Each number is 200 + 30 x the weight over its row's rms, rounded and kept within 0 to 999. Layers, rows and columns count from 0. The size before them is the row's rms in percent of the matrix's.

# v: layer 11 attention value, 64x64, rms 0.45, rows 36-63, columns 32-63
# o: layer 11 attention output (transposed), 64x64, rms 0.429, rows 36-63, columns 32-63
# up: layer 11 MLP up, 384x64, rms 0.534, rows 0-18, columns 32-63
# down: layer 11 MLP down (transposed), 384x64, rms 0.565, rows 0-17, columns 32-63
v36,102,204,177,195,193,281,215,199,236,198,210,198,182,211,230,169,171,165,226,174,221,199,184,275,215,191,191,205,212,177,209,220,115
o36,096,203,191,213,197,201,194,185,215,179,203,181,200,179,209,240,166,266,215,230,185,254,210,199,223,173,191,178,202,189,224,277,280
v37,082,252,185,161,194,239,188,232,181,179,171,188,183,226,218,172,183,237,170,249,158,214,224,167,193,239,201,224,160,207,182,142,191
o37,083,162,170,247,213,200,231,191,186,212,236,233,249,209,209,204,188,203,226,120,238,152,224,165,202,198,201,177,230,191,199,185,199
v38,103,200,162,181,219,237,186,228,210,239,170,181,207,216,160,220,186,232,190,249,162,220,221,188,142,232,229,251,217,151,199,163,186
o38,102,191,276,197,223,155,201,169,208,222,193,243,238,231,230,170,230,218,193,170,187,127,185,239,200,218,175,236,186,221,211,242,186
v39,092,173,161,254,213,130,210,208,237,235,157,175,215,190,205,183,196,209,176,233,181,206,236,179,194,234,158,238,167,131,204,149,219
o39,094,174,168,187,160,220,221,193,119,222,228,206,257,193,241,208,201,179,210,181,203,201,124,253,225,238,209,180,224,240,195,221,175
v40,091,200,216,218,193,239,207,220,191,274,189,209,215,146,245,223,172,263,189,175,219,201,198,201,211,195,186,222,240,194,207,194,215
o40,093,205,230,210,203,169,219,146,249,216,186,223,192,233,156,177,233,231,212,201,191,211,168,232,171,175,175,240,170,160,204,190,211
v41,088,186,191,178,192,215,276,231,229,165,195,254,173,238,211,125,200,220,184,133,202,194,198,260,173,224,190,191,192,241,243,209,143
o41,092,233,176,218,225,179,191,180,231,216,269,197,216,181,191,216,200,203,161,203,207,210,240,259,198,226,220,97,134,200,224,215,228
v42,088,255,189,215,204,165,163,198,187,194,157,239,200,171,172,202,189,168,230,234,191,182,208,250,240,170,264,222,205,188,181,160,236
o42,093,171,210,230,192,254,201,149,199,154,232,207,185,222,214,168,254,187,190,161,146,191,194,197,174,222,205,213,234,156,165,213,185
v43,098,226,190,206,169,182,160,185,190,187,206,203,245,171,222,245,162,214,267,227,235,165,239,236,177,223,223,142,213,221,207,226,219
o43,090,136,190,169,213,205,270,170,224,162,224,187,173,216,275,198,203,235,215,226,235,213,181,193,154,191,223,185,205,154,177,207,171
v44,100,163,198,175,183,205,147,173,182,235,222,167,192,215,226,195,232,176,200,184,237,184,213,180,203,189,170,184,165,144,194,220,208
o44,101,212,147,148,253,179,156,209,174,212,161,241,187,145,196,191,185,210,224,229,193,204,196,224,187,178,228,179,227,249,248,151,192
v45,079,220,191,242,225,240,183,139,130,192,269,143,208,242,175,236,158,224,227,183,169,200,229,199,187,222,178,225,172,194,212,192,236
o45,084,226,257,227,175,208,231,190,224,232,202,253,228,188,214,188,154,176,232,207,249,240,240,191,220,162,251,240,178,187,206,175,126
v46,099,196,206,182,190,169,172,237,223,189,194,174,202,194,183,233,175,147,214,236,159,210,170,172,207,193,217,223,191,200,233,138,174
o46,100,198,172,169,172,253,139,142,137,183,193,207,254,175,186,149,213,194,156,212,234,153,214,203,194,198,163,185,164,182,158,215,169
v47,103,180,237,179,194,194,240,267,220,214,227,135,185,188,229,243,192,175,189,135,148,182,191,197,164,152,198,191,191,183,176,169,208
o47,106,214,139,189,216,224,206,146,203,167,150,242,238,183,152,200,206,218,178,221,203,158,189,244,221,227,206,219,191,230,209,215,191
v48,096,218,213,167,252,174,237,196,184,196,197,247,177,212,220,229,150,225,257,182,176,176,264,175,250,246,177,233,217,220,163,225,202
o48,096,186,230,238,144,206,237,166,211,213,183,172,219,241,245,191,250,185,175,193,225,230,134,193,161,169,255,171,153,149,222,250,200
v49,078,154,187,233,205,174,185,193,204,239,211,167,234,187,200,206,250,200,178,202,266,205,226,215,151,184,211,240,201,217,135,245,175
o49,083,198,193,155,205,166,186,255,233,188,146,232,216,199,188,201,171,214,208,212,230,178,205,221,209,224,183,179,223,204,194,177,222
v50,077,239,203,230,200,191,225,144,160,287,214,174,192,194,280,226,192,236,198,242,217,180,225,208,212,202,152,194,201,229,206,138,206
o50,089,191,157,179,147,219,210,183,218,202,218,195,172,201,111,181,191,171,193,150,225,200,168,252,158,141,205,177,215,180,224,221,187
v51,102,210,230,221,183,144,202,238,192,224,230,177,222,183,211,200,176,230,184,241,184,183,209,202,201,217,178,174,196,257,153,147,148
o51,105,169,220,177,197,252,150,195,218,199,144,199,212,178,155,231,236,234,219,204,196,200,154,152,174,188,221,210,232,200,210,235,198
v52,104,177,276,186,210,167,230,186,174,193,167,198,206,193,214,160,159,259,200,137,209,162,215,233,194,209,201,186,195,185,154,191,219
o52,105,195,180,198,162,157,201,227,216,189,181,230,191,189,214,194,225,206,211,219,177,229,190,201,248,183,171,190,165,182,242,186,204
v53,081,182,208,201,149,266,189,137,178,204,157,213,205,184,190,228,205,219,223,201,196,188,171,253,214,153,188,205,185,183,172,199,151
o53,092,231,147,191,211,215,200,209,191,202,175,233,157,185,200,159,193,131,227,244,212,182,247,169,235,216,176,206,218,181,242,174,204
v54,095,198,211,254,193,195,169,188,219,179,219,214,185,230,192,161,211,207,168,197,199,184,196,214,204,269,187,185,220,237,194,208,230
o54,094,213,182,151,245,216,189,265,229,198,199,190,136,154,192,243,220,155,186,158,171,228,181,258,209,206,195,224,185,211,243,190,195
v55,084,210,223,236,113,193,138,172,142,166,209,169,200,222,142,205,257,240,167,161,246,181,206,224,192,226,224,202,227,184,212,216,146
o55,087,149,150,186,264,164,193,267,221,217,212,206,223,174,148,207,204,130,194,260,184,187,220,203,257,150,156,188,193,195,178,177,185
v56,099,200,252,233,181,248,246,119,185,238,229,211,184,259,185,225,200,177,193,213,209,192,186,221,206,206,191,147,240,238,163,241,180
o56,104,260,197,209,213,238,204,240,242,189,209,168,211,152,194,201,161,231,207,220,201,187,251,210,247,169,177,206,278,133,227,176,219
v57,081,248,210,222,223,187,231,246,169,210,198,233,220,199,174,242,169,230,256,200,220,153,228,217,219,194,221,209,220,205,216,205,261
o57,090,161,220,207,161,238,231,174,254,159,234,186,194,221,235,145,244,207,226,199,194,220,242,215,196,179,261,189,200,213,200,200,197
v58,083,238,249,218,186,220,286,221,183,208,245,205,222,188,203,276,185,232,172,192,206,219,226,203,219,204,161,192,216,131,149,215,194
o58,087,167,164,212,159,199,239,189,220,213,134,221,185,178,224,223,218,228,168,135,199,181,216,219,190,161,201,199,188,198,276,176,192
v59,086,273,162,167,187,225,179,175,180,250,261,189,243,200,155,222,198,217,204,181,219,230,160,181,194,208,224,210,278,186,163,184,201
o59,090,197,197,212,157,218,232,244,239,225,184,234,241,164,206,193,187,200,208,191,203,118,233,185,197,185,199,232,210,225,201,160,189
v60,086,202,197,184,240,203,230,125,181,224,290,252,166,189,207,263,261,166,162,201,219,194,197,178,216,223,199,238,192,201,201,230,174
o60,095,197,223,216,132,202,129,242,166,175,184,186,224,203,182,188,216,219,175,172,207,241,212,170,122,170,208,168,184,213,151,180,206
v61,086,225,219,170,196,207,196,278,183,191,128,196,224,203,238,162,175,132,160,179,197,224,219,201,210,169,188,167,195,265,216,177,215
o61,086,199,206,227,230,238,215,140,208,193,217,179,245,219,161,239,200,180,211,231,163,230,184,168,127,243,241,204,163,189,218,227,217
v62,089,135,185,200,193,201,209,204,233,226,187,179,200,232,239,190,157,216,246,265,208,213,220,173,215,184,202,194,184,222,182,184,222
o62,087,192,174,212,178,194,178,236,139,195,234,214,134,193,171,185,171,221,198,145,239,190,154,180,206,239,227,220,232,180,197,213,202
v63,082,192,219,212,177,224,215,150,191,198,180,193,154,223,257,195,217,173,185,217,182,232,196,191,235,180,198,258,246,241,188,215,136
o63,075,244,172,173,160,195,173,239,202,188,194,235,178,188,178,207,214,218,257,244,232,179,206,163,199,221,170,191,219,194,189,212,222
up0,104,207,252,182,178,247,209,232,175,170,189,195,207,220,242,169,193,242,194,189,151,172,181,169,202,252,238,179,131,216,220,143,185
down0,122,172,266,204,165,235,160,252,219,179,218,237,218,154,186,187,169,217,173,213,217,199,146,174,190,261,190,169,222,207,237,221,183
up1,096,200,195,239,230,192,213,178,205,193,203,151,143,242,257,136,167,211,211,194,183,139,219,166,203,218,175,173,155,174,215,253,219
down1,083,219,238,236,214,201,243,193,185,258,157,191,160,196,204,214,182,176,198,186,228,185,245,178,168,188,158,159,220,184,172,234,194
up2,091,238,233,190,230,210,231,209,222,223,187,200,209,252,203,180,198,221,209,207,230,189,210,204,190,211,196,269,313,204,170,178,194
down2,091,193,241,139,201,188,221,205,228,194,176,168,236,243,189,199,215,193,251,204,203,250,225,193,156,210,199,188,206,195,184,244,222
up3,097,178,188,197,208,171,180,217,161,152,165,206,194,257,181,187,223,191,191,190,218,209,216,152,248,197,157,190,249,200,192,181,166
down3,105,201,203,199,170,184,171,180,237,242,255,221,205,214,250,215,176,241,228,154,175,170,237,248,227,153,184,199,166,153,129,202,192
up4,099,215,172,192,161,197,197,196,232,179,174,159,197,211,187,224,223,174,169,181,180,177,202,180,150,196,204,224,216,210,236,192,149
down4,096,207,183,240,177,205,218,212,175,188,169,231,175,193,213,172,221,143,225,157,214,186,238,206,247,207,195,182,194,170,217,195,271
up5,089,248,209,198,164,216,195,170,199,244,187,195,221,158,226,184,203,203,115,162,207,176,176,232,193,255,198,176,239,196,187,190,237
down5,096,156,204,261,218,191,214,191,212,161,195,212,191,225,176,235,240,240,191,211,234,210,175,218,145,148,222,177,216,247,197,228,211
up6,094,232,202,229,262,199,222,202,148,228,149,163,195,235,204,215,187,202,187,250,165,193,157,220,227,178,143,196,231,177,232,188,195
down6,101,210,152,230,188,204,200,220,272,206,136,208,194,177,192,199,177,211,192,201,175,225,201,200,133,194,210,193,173,150,171,195,237
up7,098,211,242,183,214,167,209,137,214,212,187,153,236,200,198,224,190,217,258,118,214,183,193,231,234,256,200,224,245,178,199,254,189
down7,095,176,214,259,247,179,205,214,213,207,214,232,274,205,218,213,176,152,175,183,166,173,186,215,155,204,173,201,159,192,195,222,197
up8,106,199,172,223,192,207,207,205,191,167,166,245,146,278,171,242,204,228,213,208,172,206,168,159,266,187,127,200,198,209,204,185,253
down8,097,232,193,182,183,243,168,201,261,184,207,185,203,140,218,178,187,155,185,192,200,209,197,197,121,224,200,165,193,139,168,244,220
up9,105,182,193,185,161,184,137,206,212,213,217,196,183,212,257,180,194,173,181,232,202,209,192,196,222,223,116,201,178,189,216,216,196
down9,093,179,202,206,238,277,183,170,201,160,177,213,227,202,145,265,223,244,218,219,221,199,199,189,181,197,240,168,148,200,147,240,235
up10,088,179,227,154,246,178,157,181,133,207,186,184,224,247,211,198,200,224,270,179,191,221,201,187,175,218,201,235,231,220,249,202,192
down10,088,186,195,209,129,215,176,256,277,202,180,237,183,161,220,201,178,187,179,185,180,185,211,193,210,233,186,188,246,148,182,206,208
up11,108,219,171,197,143,225,206,239,187,169,190,176,204,237,188,217,172,169,200,245,131,214,210,197,233,276,235,212,208,168,190,156,176
down11,125,206,203,236,174,228,179,161,185,155,212,207,197,150,226,176,209,221,199,188,151,157,248,170,232,190,182,232,226,158,161,114,198
up12,108,149,246,172,191,202,138,214,187,149,182,176,176,192,201,211,259,235,226,209,232,173,197,171,229,213,196,210,194,165,280,230,220
down12,121,216,221,212,180,211,167,132,152,247,185,198,217,213,231,201,176,201,205,239,184,216,182,166,253,166,242,142,199,175,192,236,256
up13,101,163,195,208,211,231,201,205,169,235,183,232,157,160,198,169,215,194,210,160,230,155,262,215,168,185,230,244,251,231,189,219,192
down13,098,207,175,189,226,196,212,160,212,174,238,191,237,183,196,246,167,235,224,187,214,179,118,155,223,210,201,165,210,138,201,203,224
up14,099,172,227,159,197,233,120,197,179,193,190,165,266,204,182,222,212,167,221,235,215,187,233,225,181,192,121,201,184,187,206,240,168
down14,116,189,222,236,196,163,209,217,191,214,263,186,200,200,210,195,189,186,228,180,130,163,191,135,176,209,195,230,236,234,145,216,179
up15,101,180,145,228,185,212,225,138,169,198,187,213,205,188,210,235,180,192,202,260,229,194,233,193,160,189,197,160,219,247,180,228,182
down15,106,195,203,189,177,213,199,183,258,180,218,197,181,182,160,159,200,174,217,245,247,190,189,132,225,211,259,180,190,188,264,186,174
up16,099,224,259,207,182,221,216,245,180,172,171,135,218,194,160,184,254,222,193,206,224,219,192,197,179,196,204,260,265,186,212,216,198
down16,112,204,194,212,163,182,239,196,202,215,239,150,232,187,208,193,202,206,198,177,186,207,174,226,237,135,219,212,251,184,158,210,216
up17,096,222,197,160,257,219,183,211,175,181,135,153,237,155,242,247,205,196,181,240,235,197,188,200,236,226,233,195,217,170,175,216,186
down17,103,195,201,200,192,202,188,276,217,245,210,208,218,159,165,203,193,200,215,238,256,192,224,139,155,173,197,256,145,197,214,199,171
up18,091,183,193,150,194,226,174,206,222,181,230,205,214,212,224,211,173,249,196,242,171,176,193,216,219,152,200,243,216,177,222,218,182